From a checkpoint of a small transformer trained on Wikipedia: paired heads.
Each number is 200 + 20 x the weight over the matrix's rms, rounded and kept within 0 to 999. Layers, rows and columns count from 0.

# down: layer 4 MLP down (transposed), 512x128, rms 0.64, rows 17-69, columns 0-63
# up: layer 4 MLP up, 512x128, rms 0.276, rows 18-69, columns 0-63
down17,174,213,205,184,176,212,199,177,211,214,213,212,206,190,195,191,224,190,203,193,182,199,189,177,169,216,180,183,174,214,214,205,205,188,185,206,200,213,173,177,199,184,179,230,188,205,186,186,198,182,236,202,210,208,204,215,207,217,172,221,176,186,218,214
up18,229,218,172,156,182,206,187,212,212,237,196,194,233,217,184,175,207,229,190,176,166,192,217,220,203,167,194,182,205,219,179,165,212,217,212,209,136,172,215,216,216,165,202,226,160,160,183,184,161,180,228,213,195,178,211,178,205,175,203,239,212,176,193,232
down18,188,214,193,184,197,208,196,171,197,231,194,220,178,185,209,148,225,229,170,198,181,194,192,225,216,179,191,206,211,230,205,182,201,183,218,183,188,236,217,215,226,194,241,217,175,215,168,189,180,213,160,235,199,245,245,171,196,166,192,190,230,185,163,210
up19,208,192,240,230,173,168,193,186,167,185,195,221,211,206,206,191,172,180,216,234,185,203,201,215,227,194,234,200,181,223,198,206,213,200,197,186,178,176,164,215,218,234,189,226,174,188,186,193,220,199,206,190,231,220,231,196,171,203,198,164,206,200,184,177
down19,215,218,199,172,201,220,191,176,178,204,233,196,198,204,204,187,209,205,174,196,196,169,211,188,189,168,201,175,221,224,201,199,205,189,241,157,198,211,215,213,186,193,217,190,212,177,185,179,171,185,201,248,177,227,176,182,208,184,213,223,189,183,180,169
up20,222,208,221,195,205,232,224,168,247,212,173,234,216,227,184,215,216,200,180,203,202,223,221,248,192,180,211,249,196,193,162,211,193,194,192,197,231,210,217,185,194,190,238,212,205,196,152,206,236,195,212,219,225,226,221,211,187,168,210,177,206,229,174,171
down20,215,227,170,184,198,212,205,195,203,194,200,224,234,207,190,192,210,176,229,188,191,214,207,200,211,197,193,177,220,165,207,188,161,161,224,182,197,189,162,192,233,202,181,211,185,193,189,185,225,212,230,163,222,192,192,172,221,198,186,178,236,234,237,168
up21,149,196,207,200,223,181,193,158,166,176,230,168,156,165,228,250,231,209,187,220,218,179,195,195,244,188,192,207,181,204,229,204,205,219,233,189,185,186,218,215,203,183,239,159,235,198,191,191,210,191,221,222,190,181,204,217,172,164,214,191,228,223,246,212
down21,184,187,188,189,197,167,167,197,164,176,192,189,175,182,212,235,179,220,197,182,203,202,185,193,205,172,236,207,190,245,189,200,227,178,184,204,186,177,208,234,188,246,202,174,223,209,196,223,181,200,193,198,211,209,191,185,206,207,184,217,214,230,207,214
up22,185,202,210,207,212,216,216,203,206,221,238,223,168,181,198,181,237,214,202,216,209,217,176,194,231,199,174,222,190,200,210,186,200,222,212,227,212,237,217,180,186,195,202,213,174,148,156,200,181,194,176,200,216,208,220,207,186,194,230,209,235,200,185,229
down22,197,203,213,193,231,175,205,201,232,213,221,193,197,226,201,199,229,185,211,209,212,182,192,205,191,199,194,179,206,211,201,209,194,203,209,197,173,163,208,151,213,211,179,199,168,180,188,193,203,215,221,191,217,181,206,174,194,258,201,213,214,190,201,190
up23,169,203,209,177,206,186,176,207,210,257,216,182,221,199,221,202,200,200,219,213,209,193,199,256,204,184,195,170,153,205,211,215,197,225,229,216,210,210,196,171,202,222,200,193,206,182,202,226,223,205,227,197,199,195,193,184,183,225,198,154,214,212,212,181
down23,204,187,211,156,211,186,175,197,215,212,217,207,195,216,198,174,211,198,188,172,234,178,219,200,195,204,191,183,175,186,231,193,185,195,194,261,205,201,212,236,174,172,165,202,216,172,198,205,174,214,230,170,190,164,194,201,210,209,226,194,189,232,239,197
up24,192,204,237,204,183,219,212,241,219,169,182,204,194,180,182,180,198,222,164,199,210,163,173,211,196,215,204,184,188,192,212,208,169,220,212,200,202,163,232,173,201,209,197,220,205,206,205,183,188,191,192,213,190,200,221,178,176,229,206,181,224,191,182,262
down24,184,244,228,202,214,154,173,165,188,184,210,171,197,183,199,206,175,184,182,227,202,203,210,180,176,189,205,175,187,239,196,185,191,217,217,196,227,212,215,205,216,211,201,194,186,168,214,190,178,176,186,141,184,200,199,202,239,189,219,180,211,189,206,166
up25,197,182,218,240,222,182,163,162,195,214,196,170,177,169,209,209,179,197,197,178,191,189,206,175,217,213,213,256,208,225,192,224,196,239,193,204,190,191,187,174,186,202,190,200,189,237,163,181,197,198,207,208,228,196,222,215,191,177,191,198,210,215,166,225
down25,201,170,174,215,218,223,201,213,164,208,243,165,222,208,213,181,194,182,213,196,185,197,184,149,194,185,206,234,227,214,180,230,200,212,183,173,151,204,257,221,210,207,234,184,206,229,205,176,184,187,222,205,168,224,198,196,153,172,170,177,179,190,194,189
up26,228,211,203,192,201,207,197,191,153,196,189,205,223,202,199,191,188,213,185,203,179,224,158,221,213,182,187,216,192,189,169,207,182,188,196,183,206,223,204,223,178,210,236,189,225,209,202,157,173,200,214,233,181,205,201,216,190,218,168,193,221,223,166,202
down26,214,190,177,188,219,196,194,227,173,211,199,185,199,211,217,194,174,176,184,200,193,178,180,184,207,179,159,218,173,197,206,221,219,188,244,197,199,191,191,223,225,192,175,184,210,217,190,196,192,202,200,157,205,179,213,177,213,211,222,219,206,228,198,174
up27,210,216,158,214,191,195,187,211,193,188,180,183,198,227,184,200,220,223,216,175,181,210,186,158,209,198,187,202,222,190,218,193,184,215,207,185,192,216,227,196,225,198,179,212,207,181,199,181,211,203,165,201,196,201,224,216,189,199,211,202,182,195,215,218
down27,191,188,193,195,179,181,221,201,198,170,189,193,218,195,200,197,219,141,215,194,193,223,171,209,228,161,218,190,212,206,185,214,186,206,214,204,196,205,198,198,250,205,203,187,230,143,190,173,165,215,212,197,187,204,204,189,215,196,194,145,220,200,208,187
up28,230,235,202,215,215,203,246,216,212,178,204,194,188,170,215,204,197,132,220,196,199,185,182,175,216,176,185,176,197,208,235,192,178,233,162,223,205,216,208,183,201,187,237,195,192,208,225,201,196,186,188,201,210,184,196,229,163,185,229,201,201,193,237,188
down28,217,182,192,178,195,192,194,219,202,178,215,221,188,141,203,196,208,198,230,183,200,215,216,210,203,177,166,206,215,195,201,202,209,208,186,218,146,193,167,228,159,178,186,220,230,234,171,171,231,216,203,225,234,205,196,213,219,176,180,198,189,222,253,194
up29,215,207,182,205,239,184,206,162,193,205,207,191,217,224,222,183,211,210,178,173,179,192,176,199,167,146,207,182,194,192,187,239,202,176,212,180,190,199,257,202,193,182,186,215,199,202,219,221,229,210,176,196,199,201,196,192,204,159,204,191,230,203,197,166
down29,208,202,145,170,191,161,180,176,243,206,197,217,226,208,261,214,217,200,149,206,190,206,174,182,215,177,187,200,186,224,181,206,223,193,218,206,179,178,199,174,193,165,197,166,179,190,163,207,237,217,218,214,206,234,214,212,176,201,138,161,191,208,208,204
up30,221,176,200,217,207,187,188,178,228,163,179,210,228,211,245,218,206,199,194,197,219,208,213,207,207,205,167,190,162,188,183,184,196,226,210,168,208,217,194,244,185,226,158,207,219,222,189,221,212,174,204,211,179,209,201,224,180,156,219,172,219,208,212,208
down30,184,175,179,190,194,203,201,185,255,196,182,205,150,201,187,221,226,178,199,216,234,203,187,165,220,191,234,192,219,188,202,185,182,200,205,213,212,222,201,201,207,156,199,207,215,188,200,212,232,209,221,217,197,237,245,170,203,199,222,201,198,215,231,203
up31,201,190,203,187,215,211,197,200,156,185,176,169,221,183,179,222,197,190,170,240,192,225,188,185,191,171,157,195,185,187,178,183,180,206,217,172,180,222,205,189,240,185,194,206,241,235,178,199,189,247,192,237,211,230,176,217,186,191,229,170,225,175,194,232
down31,179,187,191,215,196,232,205,188,201,198,192,181,219,240,197,232,190,179,198,195,204,207,192,221,196,194,154,229,194,200,199,184,214,199,221,141,205,212,156,202,186,231,186,170,232,177,183,188,215,195,179,207,198,231,188,224,181,232,206,216,190,198,190,232
up32,174,199,200,196,211,198,244,143,219,209,208,196,209,240,219,199,207,236,166,190,207,228,182,189,190,213,198,215,187,177,177,209,160,205,184,195,226,206,177,198,182,189,200,194,178,211,164,189,218,205,202,206,202,166,242,219,192,121,206,194,195,197,194,192
down32,185,189,171,195,216,183,166,213,221,195,204,202,228,232,167,215,209,150,170,168,212,200,180,203,192,210,186,272,195,211,184,194,189,207,201,158,195,176,186,233,179,188,196,192,183,221,185,200,176,204,171,190,189,211,199,175,192,205,193,184,206,165,139,224
up33,205,175,188,230,195,184,229,210,206,191,217,218,190,249,185,210,208,195,231,200,183,205,248,184,177,196,197,234,199,192,184,209,195,212,186,158,247,192,222,165,179,177,125,197,232,188,208,184,180,222,166,177,201,210,218,237,191,184,204,185,240,231,215,189
down33,192,213,201,181,197,185,184,212,213,188,194,219,203,205,186,205,210,176,247,157,216,187,215,171,182,212,174,237,194,198,176,216,173,210,227,181,183,236,191,179,194,208,195,218,196,212,219,187,179,209,184,227,158,222,197,201,184,206,201,159,189,178,180,163
up34,239,173,184,228,182,200,202,203,205,209,185,177,207,218,201,248,205,216,154,226,221,196,193,190,213,202,217,197,210,167,244,214,203,222,181,209,200,220,184,200,215,201,231,197,214,222,176,194,176,200,218,189,163,216,209,194,185,194,190,202,206,221,209,212
down34,204,183,209,186,235,185,187,197,228,192,199,208,199,224,209,234,206,232,189,207,170,182,219,194,233,221,198,185,196,172,218,178,184,172,214,209,181,201,189,184,219,196,209,227,194,209,218,199,172,210,175,184,231,196,220,229,212,195,204,218,200,199,233,221
up35,266,192,182,175,184,195,215,174,200,198,223,216,166,202,154,164,217,220,181,207,228,214,211,203,238,207,199,203,223,200,201,213,202,231,192,212,192,204,213,179,225,197,189,195,224,201,205,228,184,168,188,178,179,196,189,198,193,180,215,222,208,180,183,212
down35,206,209,214,189,176,196,205,220,213,197,212,198,218,236,175,192,152,188,194,224,202,190,188,197,226,201,218,200,212,169,189,212,215,196,182,173,218,172,190,164,209,192,207,204,210,179,206,192,176,201,199,187,197,218,223,178,160,203,187,178,171,173,190,180
up36,209,206,202,224,214,194,165,208,209,190,196,196,221,229,184,221,205,236,187,202,225,190,218,190,196,198,205,249,226,182,187,170,212,189,151,217,238,164,205,199,215,203,200,212,232,210,206,186,215,219,183,218,180,175,192,215,187,196,224,192,175,226,202,200
down36,208,202,203,183,163,182,209,211,190,191,213,204,228,204,251,211,210,198,203,220,212,179,180,177,210,219,218,185,181,209,197,201,183,181,206,216,214,195,186,199,218,204,230,191,213,197,190,215,219,186,167,212,188,217,195,174,203,197,212,239,173,217,193,169
up37,194,207,197,183,205,189,204,198,194,232,227,214,220,206,208,181,218,210,200,187,227,230,194,174,229,161,229,230,174,241,195,189,238,221,221,200,198,206,180,209,208,192,206,182,219,192,208,197,224,231,204,230,168,200,187,204,210,193,200,207,197,192,200,190
down37,177,203,200,202,173,207,244,209,195,229,200,203,218,198,189,190,207,195,182,201,171,212,183,154,195,185,207,197,185,209,192,184,214,189,192,217,180,179,160,177,201,173,248,204,157,212,202,195,192,211,209,170,185,189,187,206,193,202,201,235,202,232,182,192
up38,211,215,196,235,202,185,198,220,209,214,217,212,232,202,228,189,217,219,168,192,220,234,180,215,197,171,181,178,173,217,205,209,198,160,229,201,189,201,213,183,185,206,235,201,182,182,161,208,159,206,186,173,201,220,204,190,179,155,162,204,188,188,190,214
down38,175,193,213,211,183,199,206,219,188,181,204,189,202,138,207,169,152,207,207,208,191,203,234,196,210,225,204,198,188,204,205,183,168,187,222,212,213,177,194,186,195,229,227,226,240,199,162,196,200,193,221,209,203,228,197,201,194,181,215,176,200,211,207,222
up39,195,233,176,209,211,206,206,222,192,192,207,191,193,220,209,213,157,231,203,225,232,194,197,212,220,200,240,172,191,189,192,209,205,200,198,210,192,194,197,220,206,162,205,200,228,193,199,220,227,197,200,231,175,228,217,208,217,216,220,199,214,213,216,174
down39,195,197,197,181,216,209,185,226,206,205,249,212,195,205,204,212,194,170,203,208,232,191,210,196,169,217,180,187,212,186,203,217,178,194,225,206,181,206,207,186,184,211,216,177,173,186,226,211,191,206,238,208,176,204,181,222,261,208,214,239,235,205,189,222
up40,164,207,197,196,213,203,203,190,185,182,199,220,224,186,168,186,202,213,207,199,209,181,181,230,226,206,200,179,164,198,203,193,201,173,201,217,185,220,204,208,210,206,184,197,234,201,202,230,196,216,216,216,200,241,220,160,190,163,218,206,195,198,197,199
down40,180,182,196,178,197,211,184,205,182,210,198,216,218,189,212,198,197,156,213,197,205,197,225,237,214,213,204,218,201,206,199,219,237,166,171,160,181,189,204,175,216,203,228,193,235,157,223,203,208,199,251,205,220,191,208,187,208,202,182,207,208,221,199,163
up41,216,163,204,172,164,228,203,160,216,194,226,209,217,161,217,214,191,221,188,191,189,195,218,192,228,191,201,220,255,205,228,192,192,202,247,223,180,174,177,221,212,178,178,220,219,176,196,230,224,199,202,204,204,178,205,208,182,183,179,194,217,215,188,204
down41,170,202,231,203,189,169,226,168,233,220,187,192,178,171,203,219,214,190,184,192,178,206,221,179,170,223,187,191,212,211,181,186,201,184,240,201,214,197,216,226,219,193,192,230,191,224,180,215,161,186,237,169,182,215,222,203,200,223,191,203,205,190,170,238
up42,180,191,197,200,196,215,207,192,190,187,213,200,175,205,197,230,234,179,197,192,197,205,193,172,176,182,193,213,195,215,221,221,196,210,205,195,193,214,241,205,198,197,158,217,217,192,192,209,222,213,189,205,206,175,210,191,204,194,203,183,220,211,200,182
down42,188,182,203,197,218,222,205,223,189,187,232,220,211,214,201,203,200,164,204,208,203,197,205,189,184,215,214,197,201,213,188,243,179,198,199,218,217,184,183,197,174,206,202,207,180,209,209,200,209,216,243,206,220,225,240,180,190,230,223,198,199,224,188,196
up43,221,227,198,209,206,202,191,179,191,229,197,164,231,171,231,238,191,214,203,211,219,224,194,173,213,198,187,188,169,185,159,225,166,225,159,211,216,197,207,211,204,217,216,198,187,164,170,149,176,225,217,222,200,180,185,200,182,141,202,227,213,198,193,180
down43,219,163,200,196,215,207,228,192,171,244,174,211,230,200,221,170,211,201,207,183,186,185,209,187,211,220,180,205,175,173,211,219,174,221,187,251,218,193,190,195,232,203,192,169,192,169,221,188,189,206,198,195,181,194,197,182,200,158,219,210,205,193,204,202
up44,231,174,196,192,215,216,191,182,194,189,198,217,198,231,199,182,198,171,201,219,195,220,181,187,185,216,187,209,171,190,199,222,199,206,206,224,193,170,179,185,188,173,184,222,245,223,203,200,196,198,203,206,188,202,233,212,163,165,216,184,222,179,188,194
down44,210,167,190,174,214,197,170,220,222,208,207,218,194,206,168,184,192,169,167,203,208,246,171,206,196,205,170,186,226,189,204,205,189,193,218,224,209,203,219,199,218,140,199,198,241,187,212,166,184,216,226,178,208,191,213,227,185,195,175,179,201,229,218,211
up45,188,207,176,200,228,178,187,217,216,199,228,169,216,179,189,234,202,154,241,172,188,175,236,196,208,152,200,224,166,215,203,160,216,217,207,204,187,158,175,188,163,198,218,176,219,183,201,225,217,169,200,200,205,206,194,186,202,175,163,215,221,195,169,221
down45,185,216,185,212,195,179,191,204,185,228,194,211,226,187,150,187,183,207,186,197,224,196,186,180,180,175,202,191,222,208,215,176,197,221,238,208,234,219,209,169,201,188,223,192,249,162,198,194,244,203,200,167,207,208,177,170,171,198,196,154,240,238,219,165
up46,193,188,189,243,210,204,216,210,204,154,165,225,217,143,226,188,211,216,182,193,214,174,215,199,164,163,180,165,190,221,207,192,185,168,253,216,209,214,231,214,185,173,163,192,160,196,170,182,202,184,166,165,220,180,178,201,202,199,218,212,189,208,220,195
down46,193,169,223,175,239,192,167,205,233,225,216,175,171,195,164,192,203,170,208,226,219,216,198,185,186,237,202,219,210,203,225,149,170,192,263,200,238,214,205,201,224,171,156,199,205,213,186,187,195,199,196,170,244,198,148,181,196,215,213,203,221,199,204,163
up47,187,167,194,170,219,208,192,164,124,182,197,219,212,210,237,228,193,219,227,239,163,190,227,158,198,205,167,193,210,202,194,195,220,165,196,184,179,183,216,175,208,182,197,187,208,200,205,205,217,198,151,168,249,184,188,214,187,199,176,161,175,181,219,197
down47,183,188,219,177,215,208,220,199,223,186,220,212,175,199,223,213,179,187,177,223,195,195,234,182,217,211,169,205,155,196,216,194,219,147,208,198,188,215,169,187,212,201,189,201,173,223,193,185,202,211,190,172,209,193,185,196,209,223,199,215,218,199,185,201
up48,208,210,208,205,184,160,172,207,188,225,184,181,184,214,215,196,195,198,243,188,204,186,194,158,150,214,211,183,205,194,201,184,183,197,189,240,222,199,245,204,211,196,216,206,218,200,182,210,213,195,188,225,193,203,221,207,225,170,174,240,184,199,219,195
down48,176,197,177,237,234,219,242,229,200,158,197,218,180,214,161,217,183,179,232,189,237,192,175,195,219,223,218,245,233,203,224,208,220,199,202,205,222,184,175,191,201,208,191,202,219,205,183,212,189,215,182,212,186,253,228,182,203,177,185,170,173,182,208,196
up49,198,204,191,210,192,232,216,215,190,194,184,240,192,179,176,206,203,214,135,206,213,160,190,208,198,210,183,193,200,193,190,229,224,190,197,188,187,197,206,202,151,190,214,156,196,224,181,163,200,204,186,189,160,172,178,197,194,192,195,200,189,195,214,194
down49,193,232,219,204,198,219,227,217,167,243,230,217,217,205,208,176,214,189,147,189,199,216,210,205,190,223,206,178,192,189,209,233,199,216,181,200,216,155,212,174,191,188,201,205,193,219,224,192,221,185,210,220,226,237,232,217,208,240,224,197,175,199,187,201
up50,198,176,202,226,205,241,209,183,192,169,183,210,189,203,225,190,206,203,211,194,222,205,177,185,211,206,210,200,199,210,193,185,195,182,225,224,161,170,216,225,203,172,189,199,182,185,235,209,199,226,195,188,181,197,200,194,219,190,215,177,226,219,223,198
down50,187,192,192,200,200,220,182,212,158,210,200,195,224,209,180,212,203,212,218,159,171,217,204,206,222,208,197,195,208,188,223,196,186,194,216,237,227,203,206,183,166,239,210,235,195,210,162,177,186,207,183,206,197,202,213,204,201,213,191,232,222,191,203,213
up51,199,189,191,205,197,166,196,197,206,207,187,227,236,206,200,185,177,197,208,224,198,215,195,195,193,148,209,191,189,222,190,215,224,195,183,205,193,184,185,220,200,174,197,174,216,248,200,177,243,205,198,216,232,183,197,201,194,201,205,202,221,232,207,205
down51,194,182,212,177,199,197,187,196,212,232,167,199,215,215,208,213,227,203,238,228,212,201,242,210,190,221,212,191,207,199,195,208,193,220,173,216,196,215,215,216,213,187,205,247,223,220,216,199,211,202,236,151,209,191,227,220,206,191,193,229,207,189,163,211
up52,210,222,200,195,247,220,204,201,241,190,199,182,196,197,203,177,177,176,187,206,189,168,199,193,208,185,163,227,193,200,210,200,223,212,218,191,209,187,210,185,165,208,247,184,197,231,192,210,174,192,217,209,227,202,230,205,167,211,176,177,250,193,237,192
down52,187,197,201,240,196,239,215,266,160,176,211,191,183,181,240,209,196,184,194,180,151,211,222,186,198,192,168,189,179,196,181,235,163,191,180,262,216,252,182,185,201,179,226,201,212,178,197,199,207,201,192,204,215,175,209,198,183,196,197,200,201,205,176,217
up53,217,227,180,186,243,213,174,184,226,185,231,158,190,196,223,169,194,224,224,197,151,188,212,210,187,222,249,198,211,190,208,220,176,216,168,250,181,203,177,220,174,194,197,186,178,216,227,198,194,200,179,252,196,159,188,213,209,225,197,219,217,221,181,225
down53,210,203,154,174,179,155,198,193,187,174,191,211,217,177,197,179,199,191,220,186,194,195,215,258,182,228,231,189,235,185,189,200,144,218,224,188,189,206,203,180,202,197,178,170,170,212,189,187,252,205,195,217,207,192,220,230,200,185,231,188,217,176,167,168
up54,209,191,202,179,208,211,174,227,203,202,195,201,180,222,206,167,201,207,231,228,205,202,212,153,198,228,185,178,189,242,187,192,198,229,258,186,197,226,226,201,187,200,217,211,173,219,190,220,198,174,180,231,189,154,239,184,202,185,183,190,182,205,211,215
down54,187,185,221,168,185,189,229,196,194,195,163,176,216,195,196,192,202,208,219,194,193,183,196,207,195,198,224,211,201,177,151,220,193,203,166,181,218,239,198,240,213,194,199,224,180,206,196,219,195,205,186,196,192,223,194,187,213,206,202,234,236,195,220,201
up55,222,184,186,223,225,215,176,245,195,169,203,179,211,187,187,227,161,191,210,228,202,195,198,180,215,231,224,232,179,204,170,198,184,232,188,218,204,203,204,197,202,204,174,204,195,216,207,222,176,214,181,179,193,198,197,239,203,190,200,202,198,204,163,224
down55,225,214,186,200,216,218,225,225,196,194,209,223,187,218,216,198,184,188,173,183,195,157,161,205,216,164,185,185,171,167,205,217,165,214,219,202,193,188,192,232,216,209,212,206,227,193,213,190,169,207,208,210,165,181,224,215,160,210,222,220,222,174,192,220
up56,221,217,220,209,227,198,214,235,170,175,179,162,169,192,163,211,222,209,182,221,174,232,181,194,197,168,197,187,194,188,190,201,214,189,186,215,217,191,197,175,190,190,214,197,213,212,191,257,139,187,193,196,226,208,223,214,220,176,192,195,214,168,155,218
down56,218,205,182,230,214,186,192,226,184,203,209,214,197,185,195,198,218,185,187,206,205,204,164,191,231,192,166,192,181,192,180,206,204,167,236,198,212,186,197,200,190,212,246,184,223,218,233,248,184,174,201,184,196,200,171,192,221,193,227,151,194,193,158,163
up57,211,190,170,228,270,188,211,222,213,218,231,177,201,191,176,229,204,182,219,177,197,232,198,154,214,159,181,222,214,183,198,167,168,190,205,165,170,216,230,200,180,233,168,204,217,203,199,181,206,191,203,181,163,200,181,227,227,214,182,209,176,188,197,185
down57,170,183,186,212,177,199,177,197,204,203,208,222,193,216,211,174,234,170,195,231,184,204,204,185,189,201,180,230,187,193,187,201,212,197,180,200,210,207,160,193,220,221,195,200,218,253,160,177,230,195,195,172,227,193,173,210,206,220,192,184,220,212,220,205
up58,222,193,225,227,205,203,240,208,219,181,232,184,222,210,194,203,179,209,191,219,222,204,204,189,215,175,204,182,192,232,197,166,206,242,198,215,167,180,194,212,230,179,188,187,179,186,176,178,215,153,205,169,175,212,210,183,178,184,197,183,186,206,209,231
down58,220,216,256,190,150,196,199,213,183,208,185,204,203,207,231,206,180,158,227,207,217,214,205,222,216,166,189,195,205,203,164,209,226,224,239,236,237,228,179,211,195,210,174,155,221,196,194,208,219,213,210,205,235,218,200,199,207,221,203,186,170,211,214,214
up59,229,204,233,199,190,224,227,163,210,190,206,191,165,212,196,166,211,250,186,193,214,211,184,230,217,184,203,216,193,158,201,228,217,205,159,216,200,208,198,208,222,225,208,181,209,201,214,206,182,201,184,223,173,215,144,220,176,174,188,173,181,211,207,221
down59,200,207,213,178,181,196,196,195,206,193,189,224,235,194,181,171,169,219,201,219,191,218,210,195,185,192,214,230,207,146,207,161,224,196,232,154,202,203,220,189,192,232,214,201,213,173,157,165,177,198,181,154,203,204,186,221,170,187,215,190,195,198,182,206
up60,234,200,207,212,212,141,230,211,219,184,213,199,161,194,187,222,178,202,245,172,200,233,200,204,220,194,184,191,223,221,169,184,148,216,190,146,176,186,205,192,213,182,164,181,197,236,218,200,248,191,210,203,207,197,192,173,168,205,197,182,246,187,195,194
down60,165,210,215,197,193,217,123,218,207,194,189,209,209,182,192,212,195,177,228,203,236,179,167,190,194,227,222,179,211,186,196,210,189,166,227,177,225,216,164,204,208,172,216,193,188,209,209,174,242,189,196,213,193,217,234,211,201,192,244,203,188,217,187,205
up61,200,185,188,167,208,211,192,196,224,169,169,187,179,194,209,192,196,188,192,218,212,209,206,206,212,203,196,219,176,194,195,200,156,210,191,196,212,200,200,170,204,193,188,217,209,182,202,204,196,156,199,206,174,170,209,218,177,198,220,191,191,218,205,200
down61,234,216,195,183,207,206,168,245,182,179,217,218,217,212,194,204,217,214,207,214,218,187,180,230,225,198,195,208,204,185,198,197,223,183,222,175,227,191,172,212,203,213,197,193,187,184,226,212,202,183,205,152,174,200,186,200,184,221,191,194,196,207,195,217
up62,224,178,214,196,209,200,205,193,203,195,191,226,223,186,214,214,204,219,198,183,183,196,221,228,208,211,213,167,220,183,187,226,255,209,195,202,183,237,182,181,207,187,177,190,180,183,197,187,192,180,211,238,187,177,188,163,217,190,205,219,214,201,196,224
down62,188,225,222,188,158,208,203,167,208,202,221,196,208,232,213,190,216,189,216,191,197,178,210,216,181,237,186,205,154,251,216,164,235,192,199,210,206,209,230,213,219,210,180,190,200,193,215,224,191,207,214,199,187,209,169,194,218,194,187,217,187,212,222,209
up63,192,167,197,233,178,179,202,153,176,215,180,176,202,185,192,215,169,214,199,193,188,204,241,154,179,225,193,199,209,163,197,181,216,240,189,207,192,183,147,158,239,209,194,208,210,185,215,188,218,211,215,228,214,198,219,155,202,184,188,204,175,229,216,218
down63,180,192,230,190,189,160,209,136,162,191,180,218,177,196,185,212,202,192,203,205,192,234,232,196,214,228,200,171,170,183,196,211,196,209,179,236,205,190,193,176,189,189,174,197,220,187,172,186,173,194,165,191,191,222,184,229,217,189,185,172,178,167,186,205
up64,193,241,193,219,185,199,238,193,174,207,194,218,187,225,197,180,207,233,208,158,207,170,187,230,193,205,188,188,175,216,190,177,235,182,186,201,175,195,203,225,217,183,199,212,196,234,205,205,217,187,198,197,193,220,226,195,192,187,243,183,239,164,221,184
down64,179,178,178,195,190,205,175,193,211,193,216,241,210,177,235,197,201,204,205,226,209,189,177,205,192,202,188,200,188,212,201,211,220,164,217,178,197,215,209,219,177,202,195,175,187,177,177,192,233,200,171,193,187,168,208,182,202,189,208,203,203,196,247,237
up65,209,175,190,262,225,222,213,178,206,162,212,223,219,191,215,204,219,209,166,204,204,217,171,181,208,215,184,202,198,188,201,218,208,218,233,266,177,182,196,206,219,204,218,213,202,171,208,208,196,200,196,195,224,190,165,214,204,179,220,185,183,218,195,192
down65,162,195,196,201,221,214,180,170,200,173,158,200,188,178,212,200,179,165,192,200,199,191,198,217,173,196,198,195,156,202,224,196,203,212,188,253,232,210,213,198,170,217,202,221,218,208,166,209,193,219,215,185,158,208,201,210,205,203,210,169,193,216,197,204
up66,209,184,204,219,167,206,192,188,205,188,215,215,213,219,212,217,188,218,182,163,222,183,193,175,220,164,191,228,189,157,214,227,189,202,193,218,223,204,186,215,225,205,186,221,211,160,176,198,240,168,180,221,181,184,188,176,227,184,217,225,174,196,239,183
down66,184,208,195,204,168,159,227,199,217,214,209,172,208,165,188,204,164,160,187,228,190,209,168,189,200,212,199,196,229,200,205,187,203,194,166,248,200,241,204,167,188,195,224,190,173,223,207,214,202,185,208,178,206,161,173,155,157,214,171,192,170,176,172,172
up67,191,194,199,243,217,189,212,199,183,198,217,175,214,152,236,236,195,194,178,185,177,240,191,202,212,199,161,235,237,205,228,225,190,211,179,173,182,209,197,195,212,169,180,224,194,189,185,200,223,183,188,201,170,203,185,211,218,201,204,188,213,195,203,220
down67,206,187,200,196,189,192,195,210,185,186,172,183,143,200,214,214,205,205,208,195,199,167,212,218,182,201,181,199,221,240,199,201,241,201,233,166,219,237,253,220,203,203,173,218,177,202,203,205,197,180,220,187,224,177,163,214,205,218,191,204,194,193,197,244
up68,209,176,198,156,182,178,194,179,159,191,188,165,187,188,199,191,174,186,217,224,244,199,182,161,185,209,214,212,176,196,148,180,212,231,160,226,192,204,196,213,224,183,180,205,160,187,192,221,174,235,204,178,194,190,224,213,200,171,197,195,231,231,235,179
down68,208,227,195,204,167,198,219,224,199,163,189,178,206,235,220,202,249,184,211,245,203,177,211,263,213,212,187,163,199,193,184,192,219,216,186,198,190,194,199,177,208,247,220,170,215,221,167,197,197,196,221,187,180,209,213,181,183,223,191,202,234,194,200,228
up69,204,167,183,179,208,193,187,183,231,217,222,229,213,208,221,150,188,205,191,175,205,212,194,185,184,192,218,204,219,209,196,205,222,200,178,192,210,228,239,200,155,198,199,200,163,205,184,181,205,205,180,196,219,188,172,186,216,190,194,193,216,222,199,225
down69,190,202,193,224,231,208,200,202,193,209,209,187,185,233,218,185,176,186,182,212,184,201,222,186,217,226,195,223,248,204,233,206,186,185,181,214,190,196,224,242,152,231,163,194,220,207,209,194,194,186,190,213,209,188,169,179,203,216,165,211,204,173,200,197